config.yaml
d_model: 384
n_head: 3
vocab_size: 4096
norm: "layernorm"
norm_eps: 1e-06
init_std_down: 0.0
lr: 0.00273
lr_mult_o: 0.742
lr_head: 0.00552
decay_shape: "linear"
doc_mask: true
dataset: "wikipedia_en"
Each number is 128 + 32 x the weight over the matrix's rms, rounded and kept within 0 to 255. Layers, rows and columns count from 0. Numbers have three digits each.

# layer 17 MLP up, 1536x384, rms 0.0864, rows 708-741, columns 96-191
096166099185109159129147120187129154108106064160132207093098172123156098095162150152104120074110128138113135128055119091120120123097107137138154086202118208123167078133083087171065186092176125146122101104171144184164144087070084110172131152118082097135150067077132144116091113130144109142
115141142125168156093141144169122083153101138148122104129124107143157127167088094117121143113143143109165163088144123153141094125139123088130130177139090135165106135119118184114104117137167079109100116134132094083150105093130126144167135187140144088137124136144099130106131132113114096113
093129110141132141088120108116155098124170115091130129127188103131104078081187120109159109155117165079116076110152056146098122125114102103112072135073145083138147155126107142167120088182117075132141110125171105152031144111108123076152120056161089167180136100121115076156087140171103171149
120092130160122096080103137133141159081119155106113119122123121124122107128083128091175062104107133111108095137117126114096112132122070098062134105200136126169089112151138151172087154133143113128104104116119069138118139150114134142194156169146080152167132118107095147130135170135148131056
075134124067072136131129133144128116145127111178109102109136206131090197098103152144182125104116114106149114086107088124150092161037132100116133153130183140149170118134132160152129117091133133118175092074150107203141083156136117097152133065110159171061133160108125160127135188108145160179
103101101210073087138157064152089132166142107128101217138141113148126077119114143154133078132160137120134121146143070124084129149064103132175088146099079153079168098129087083153116111123092166096094141166149178070111170088152051095080121150093071116083149155167177091116147123039144174163
183152095122153069112115119094090152080114157109184130102099116138172089112107088131149137156148054100090150188104145101156144109042105186108137143171067089090117107132079133112137198099126137139163116188175120130146161146152169122088177134137119137120144107107088109116136126147145141097
114117116036126143151104064121098111161139117160149162096097134087062105125117168160103108157161176104185080135090159117131148108128097157165137151089153191121066095108138136144145113140147118130081090114104116126147090137117161077185188101139149145114067075143095160115146097116124139116
137196140101166156147118037058142062159127140160141137190155085140169153099080089149161130192144132199122135149126175077121122122088116183120143130138135075131132149160133110154137148162098079163142128124152191128147099136114068166108124156106104134110132156146107140086121080180115186177
092143159135108120153163117142162157116094092142107096138079110130148118079158139137132091155138112108090123105103107111109109105168126147101087144137134166092126116108102065086150159175190141058111096143077140136107114172131139155132118070131166071147111114121154077121094134199119151071
096092097143155086082094115170160176089137147116086146091136118092131126110117063120167193124160132066148102170144109137134143165167141107120141094175121105078079074122130133144170091208084136092129075136135143145104138132100089127149090095147151148173129110080115126108132126086137161157
132051118148115116039158126120086154073147085111172126146139143159152106137146128094128205130097088151137063079134151141122127161103118144097161127157121112187084146115121074193121078118113075164149170119120120097124124123135118106124139094109100127134124132107153093141100162145130096088
177153127115114185105131115100157121156122191170101121092099135175157102199164087065160132135127134157175146166097148104153127152131125194144113152174070165100110102183096162097153141092179240125130170152137165151083135133092106071071138129058117110162095089079126151150146151113124116153
099099085150140101177127102148058149115166100110136174137134114069050070066110142113166166089167100164130149136091112137137094126147134150117118079128158171154171129128127073099163131137121134154135098061150116105162088137117096117135106180082155145113126114074146122133151114146105152125
157125127142114207198111138124165142103051110130151128132125122173151134156140128119136176120104143107062163117135117163142140050138060097123125190121095159108109121128145080117156142152131136125114164123204119114145103105089138125122131160073082167051127132085125163072090131120121175148
109144106177164137125085116155149071147077125153177152101148066095113138107185125149041105118090072153133138143082118137074104117100120121126093158101115153138155056124162174123151169131158138122093172133075155113176161124121102143130114117099162116115153055117159158153150117115112125129
125132120145086121103109159140154118108105151161109107142139122074139103161148116114100159068196122135164125095099200118173057147144146144147110094105095069135116137110192144135113098206083180132178096136173099196093089116148150122105152103124089115208119094132144133123178113090128136111
116069173119190153154138148122119158095160152119063156142108120156150080107168111060144068103071114134149137098127148077141094067129133167103138076153105107122152086115136141144140143117085148145113112126134128142136094151086082118101139200143104138164141083157118111101144084069117092174
157126150097082090126129109124072117083128100160051119062145157147122139139123109113151099116136118111191182134133115196182197098120100132179130180125126130071151128186132038045160136099124158136146138132108151153124135126120134094090137182110195085128099092090114124157130110130138085110
064161126155146120133078156161142074143132155096131121110088114148112105102139099126092188188102126169151137066033088087127134177142169163122126133096165127132135069123103092073100178089133132124113111144140118098140141082151139132130112085131116086159113100100089136176099122121167144190
105107122157146125094118139196123173132172095152162115134133124121074167134191120142097131137150147126115119115129084158170087124104143119105086165130149225099125163053142129168098108080083092177123056110145064136131127132052145108081159094076076093114086107171091085149149149124155118152
211198137105168114127120104158132144177132150135121090078192142157119142092167090110146126155200118128121148101101152166126150094104067123187175119113078125164075142126143114119136144115119169206188101173140128138177103100133132148079100164111114109105127130096109130197160162130113201174
041083138130128151117120136109106146135097114105110148082174151158137140160085117173109166124105132107079128158109046136168069154125119140197133154078134140114140111084102108139125115115153203125102090147186104106082107148098123141129196084177147123132129153131178134103121101148137135176
153150115123136119125127131117103132108111145128155116088144064108142179148085143110176144155156151137199122105187088180096092094088124136099174186098153068096123106155107134171076073092125162133110183134075158097085110137112100143080166128066142125093140095100169105129185099151147093118
166120113121184127109144083133168130106182135094128114140105145142122093132081117121148108135177121160205189132140152133106191126133091115148110106109150139095119047154113138178186166128120183140122131107153144125121155155130133115158107143169120087165115114118116136140094141188185174188
108147099123078128081121180134094105104165123172203116173148108170150083173080071120123132138127116181115092126128141157075121073100141179118087186143087161117162157124163164135115147138173169101133136183188160115135124137198131070111175121188116129108191158177146128115124081164197149120
116110103188125135165146136137135176148111084132095063132201108111130111136081131154108179140077151140109112192126149195120105167116136165154131149101150115117114140099093072089118097161105108105117183102142117119081123123133091135168153109108111188143061145110141238176078100101130084132
175073031114141141147144109165068161076130070073101091167098126136164103121122189128113164138062080119125162153114113160088150069082115117154143164135133106193127100106120118120149182137127103128144116140146096100145115089087099130157082169085120153149172104170134132057133161151157123161
081147140097107116121075195115148157119140128129167082143154062064157164156120108132125157126132145106091177154145171050137116100075081152126112155122096108113087104167145139126110129104094189139112175133099203166177136107117057088093127095168127209129084116168151110134139162116093124155
064159149106086142124083125133137072147069120131167142132091123129034124160120103175066162117156199179147150144103095157157098130129122188078146159145158107210170128167026181122074080142131099152078114113114110124166153118111107112093148100118150162091172107164143119176097121076160200071
134132145146128129131138072148123135088148145084145143081115122127149112105164151110121105128181112104138170119119040125109123138139175135190131099151113137112097053133109079135099115192168123120117109113168153144146186071113075149139093134052143142099084070125173149124116096133132118105
116216101157147096098167116125155089094149113180104120105094113152124173128163121159100136112081132167117142095103091170098082099139129099171135068138078127142112146114101135151098108121099131080081205155096062170183093097170125138097116145128087113049145152166200134113150158153134071137
138148093160123106126080166180082089131077056181138138135144131124119117105130167115141132182140198081087094091150094147122083161163100147151100138112130157145160155130133130157094119139125157130112114131116174059099137132105162135145114200161087147142128143167142171124127103155122150114
089099079114159128146144135124154077160200146138209136151186140069170148090104133047133160111077099081108166158099159109130083146146119142107093121080143101134155091119142105086116138114196110112102087135125141143135128130149147077080082115085125089062145111116093144137137159094180138107
# layer 17 MLP down (transposed), 1536x384, rms 0.0845, rows 708-741, columns 96-191
157096101139140117087084169146117081091133132104093098147136079149179085132194127138113102100197096129144171097140153119129145147161156126127170182164135122172075143140158090122176139193151163152140106077100121086172133094150128133111106076134098127107088160138078115142103143142115125095
140156138155132136189124121133156094101120130134089134141077134134136124105150086139194167091105090162136142102097138147176071093143109140080133162120107199158119098149118133123165151147096113137123102170110091100156134131095196084143117157088193150157093118090139130125086168099161093102
182177207164149136104189142170155103157098134155118086174182119112205127112097116111154117103152116086103117110161132116173096140127155168140167107146114151166110152107162107141086129128144123096089083161146114131222102124144110194130140195096184119072160150155127167113151105088072083062
135182079086132181150165174194093158112122143136147146106146180105130163122117081125135141067126118111159099130121157106132109178080168161231131176093159160120144137158099156142154110102104150123151133155162107128099166124138186141120177096111146148119139161142203183093149089178129142144
096112109134167112117094086069144126067144068139160145126141135143121117090119132129163071103157096143150126131195099143136150100130105120172144087192179113117149127133147123052114127125111156083188089120166139138187126072143145077164163184121082144150134176094116124076169124067151182151
130141137090098169098103141201178212128105119156123120117094121094128078154205109136126144164096216138123118133068107084124141111135134140066101136128165124137121130146120149148208153141124096107129134168091123120124134153124164104158125038104109186175137102149110127123118092126118122109
152108157074122108181151194170148187120079141109182175155145150156089119091137072077155092127148135074169155161108169092103124191166120144135137118167161102161077147155112071106111159143116157177183171207134072174109156156119176129093158129247087118105113103117160188114105137138123153187
084137128162129106080197124081121150086044099158069122133091079080161155089144181102117123121139121097100135144116132135151114139195155134070121124179116077168183153166159125137124089113106118147161173146071062120121092150094172179119097118086123090148107111203104156088180140140133064153
121120152061143112151121118108151112149118121165145117203147109181120145098154109091140123128138194068143119140144169137142106145148158085130083158148153094084143121103097137130126145187096149179115145112171125128111114167094106151115124106162153120159100137121194136102102150167158147126
114121163150121104123159093156109117016108116052140170096166141104112171151165103137108195152127183112107038107101155138114152129107138139121149125180194113111127127097155076130106123120136132130139149129204105103123116147124095169175161119161164110146156146086134170151152125106075157171
091149134075157123211127118094135099089065078156144179187172151123129102174093154092078096099147139162134152159130141102139104070045115129126119172161126125147102184164074102147129124122129166149123127126153153127180138091178146146152094143141069149124161117134080153164097157144119093218
067103100153194133110181138146124100154107152131141108100088063124141115086125160090135121166098109149100102162172064096160153117112128094103132106158133107106123251106138139161161130116153189093143077136175105133086162036088112117149198164152114171147167139130116119132124163186173178148
107117175152125139144087146124143175130170107093160135112130121095128135160169165150086094163103161136141119156131133113115098084130200189156143170128126133103125144123094138127149160127102096156100139107099179082088116130104111055167139101218185109095083197172118078156121115128147105139
195071094200181109174164136106171103137118102106086110154133145152107113133130148170143119135202116098157114122102077116151183088132151133173151128124127126132173100142132122128134067172181123173068210116095135116139090151091099064086125163091180154153095202128099089109122123168145102127
144170137161081148108073175125115120149079103121112164109161142093121131148102153068091100081148134181128169161073157092143160146166144133132139109144114150129127150091128139169094150099078101111175165139176137110177123119110103091063066126085155116123131123147104132129166213140116083124
116182141116112192133098102082117123135145114153138089091095135133130142097152101178044154182065126137142153149100138163120124119084138196056151169175136072169157104144202097105136137124174075154107152063133100115127143122113102110155109171100126145112123101106170178149144125151162103131
120141099119195167192111116138137074139091124109166115124176137094139146207080103081098161130170157121077076112104162139104120135099136115107150091117089146134151127159144137161108165085141093081132123144074100143125171140156105189132153174092087086219091135105123138164087153149105082072
117178067134138081108202157121113112131128108164125180111101153149161101130121126167117151170131130128164084126171161087175185113188090097186156090066157108176133142189078165113137117141102172148132123103086144184126121110212166139159147119109119125125125162098148043107171095109165140134
109083116157128156119138179123162171130100125134150071147145118145130142141107104129147166114123094113103117136185202146137121138136178104130185091181159182073127111133201128194123169184135128192112129134107123163208130086128070139141096133165120127152098139074124146146142164104116090100
098132089085184081083101179168114118101099154149079167108161164110136143127128178112134128139115169150150119092157113152107131159127189168142112101125063160140085153124116179178151123098063119195120067126173128130135115127088173138139170189141153117130147142133137176129151090068086128116
130086181136126148133051175066104140099118119147181100099155130178141166138168071127044145117120112171108144150084060120084167103137099140180079063214130189131163154125093078174092161137096190150110115121109153168155147142104153126144116148154102111186097127112096144157099124198100073135
130105166109184133168117134131090118136096174046124135130126114171075096120090144136174184169201173142095170104099124100136080128124130155130107099139119143141130149092131146139107162124151070121099160123170105118200094158150119114131140148091160120146143120133124111119130178092129091165
111128090090086067103118088178144113133125154103089205103159112140143102131148082121183132127107117097087094061109155158112105121114103132114095106132197131075135168117127194102119085105178131141176120136100158200114153131113151113155140141115114147190132122137170102094121157120125112095
054142058134138110110140075153142101139111145107112160078122090097163169148087168097131137108133126149109114141164144153088162141138195041132087151122138103151069124220131109085156103102098116100167146116159110162076173117151170129103074146189124131114118082133162122114137120127098130116
119155077112154213161140113143155130158180184189091111123106174123149106138102094139079140175097158089088135089096167112097149119175142103137147124153133164141151129093144123143112160118142173131164123138159139059130103115100151134146134154130170116110142125133093139140118115138137141165
113107126165025086114104072137160099123151114082109090106133095156110088163208123114114090168135126117102126191103156113162169100148140089148128110172130104145190105144190138120122132142131105166172099037132105203116154094125165085150152167091105139134103127161096093135148131116164105127
153065121152073142177095113110103121188120173128101121114196111096097095140147143110217077137156153127164076135200092107041099168146181141113095166178116104140157127069079103093098167147142091072167192152055145099147149148134123045123172131143143145090142193073153189144114094107113124151
134140206162143118148106164135120071074146136155096161132153148115147121132135139082147109091111125111138088132107121142125061182135112154059097105140107117105128094153109137105082167109075138127165165173068151141142102098152137178124146175142116132147131135090171142096116087073121118168
103135205101076128110094129120132102134153142159078095098133138060171108113135112093104114139079143130139153106127130167149103092082131117131140153148135112112193183092106114110113137138155125122139142110113176089214153078237081150075208115131075157143153149177173178122113131143150126079
166128166116102159107169144203100122102185140136153167163071099146118108129090178169105140156122092073091098156115119129161145111088171120157120119083169051114084184194163165159128085142092132091190104125180152115077090173075151167122126130159098147104118120054152132154194093171156166164
125089114118116144112095139178172180131121157108152080097126111128114201171132176145172127142164109124182151184094127136115146095155123137157139156137136159153101109157102024150069104123198182146109122067141125095065171133116097156147111106125099105108132111075198072140159166158133091144
130141168107069148109132140120175107114097128108141120095118061111082114107148112159128113148148159105098128129140117068119120102108135165106111146147142189132161127156074185110165191128170143092161141118159175134133098160056135126187130149105091153172167093126120093140061102130127217052
082122137080107128138090148151189145116138166151153137086093138102100147108145156125135112147101155134128157174168118108121116130146094149152126175133116110132078120109144099119093130152171083148152115128124107096134164180178119204130139111064088162169135089074110145129143137137103119130
150119109149089138174159147098144120113171152142129108150075080128090135083133130095107137080066118130134132141087132111150150168147113113062155106202160049192150103153112186103167119135136100106090173135129109136090095154131119144161091151128093126065100198129090102137063173153096193119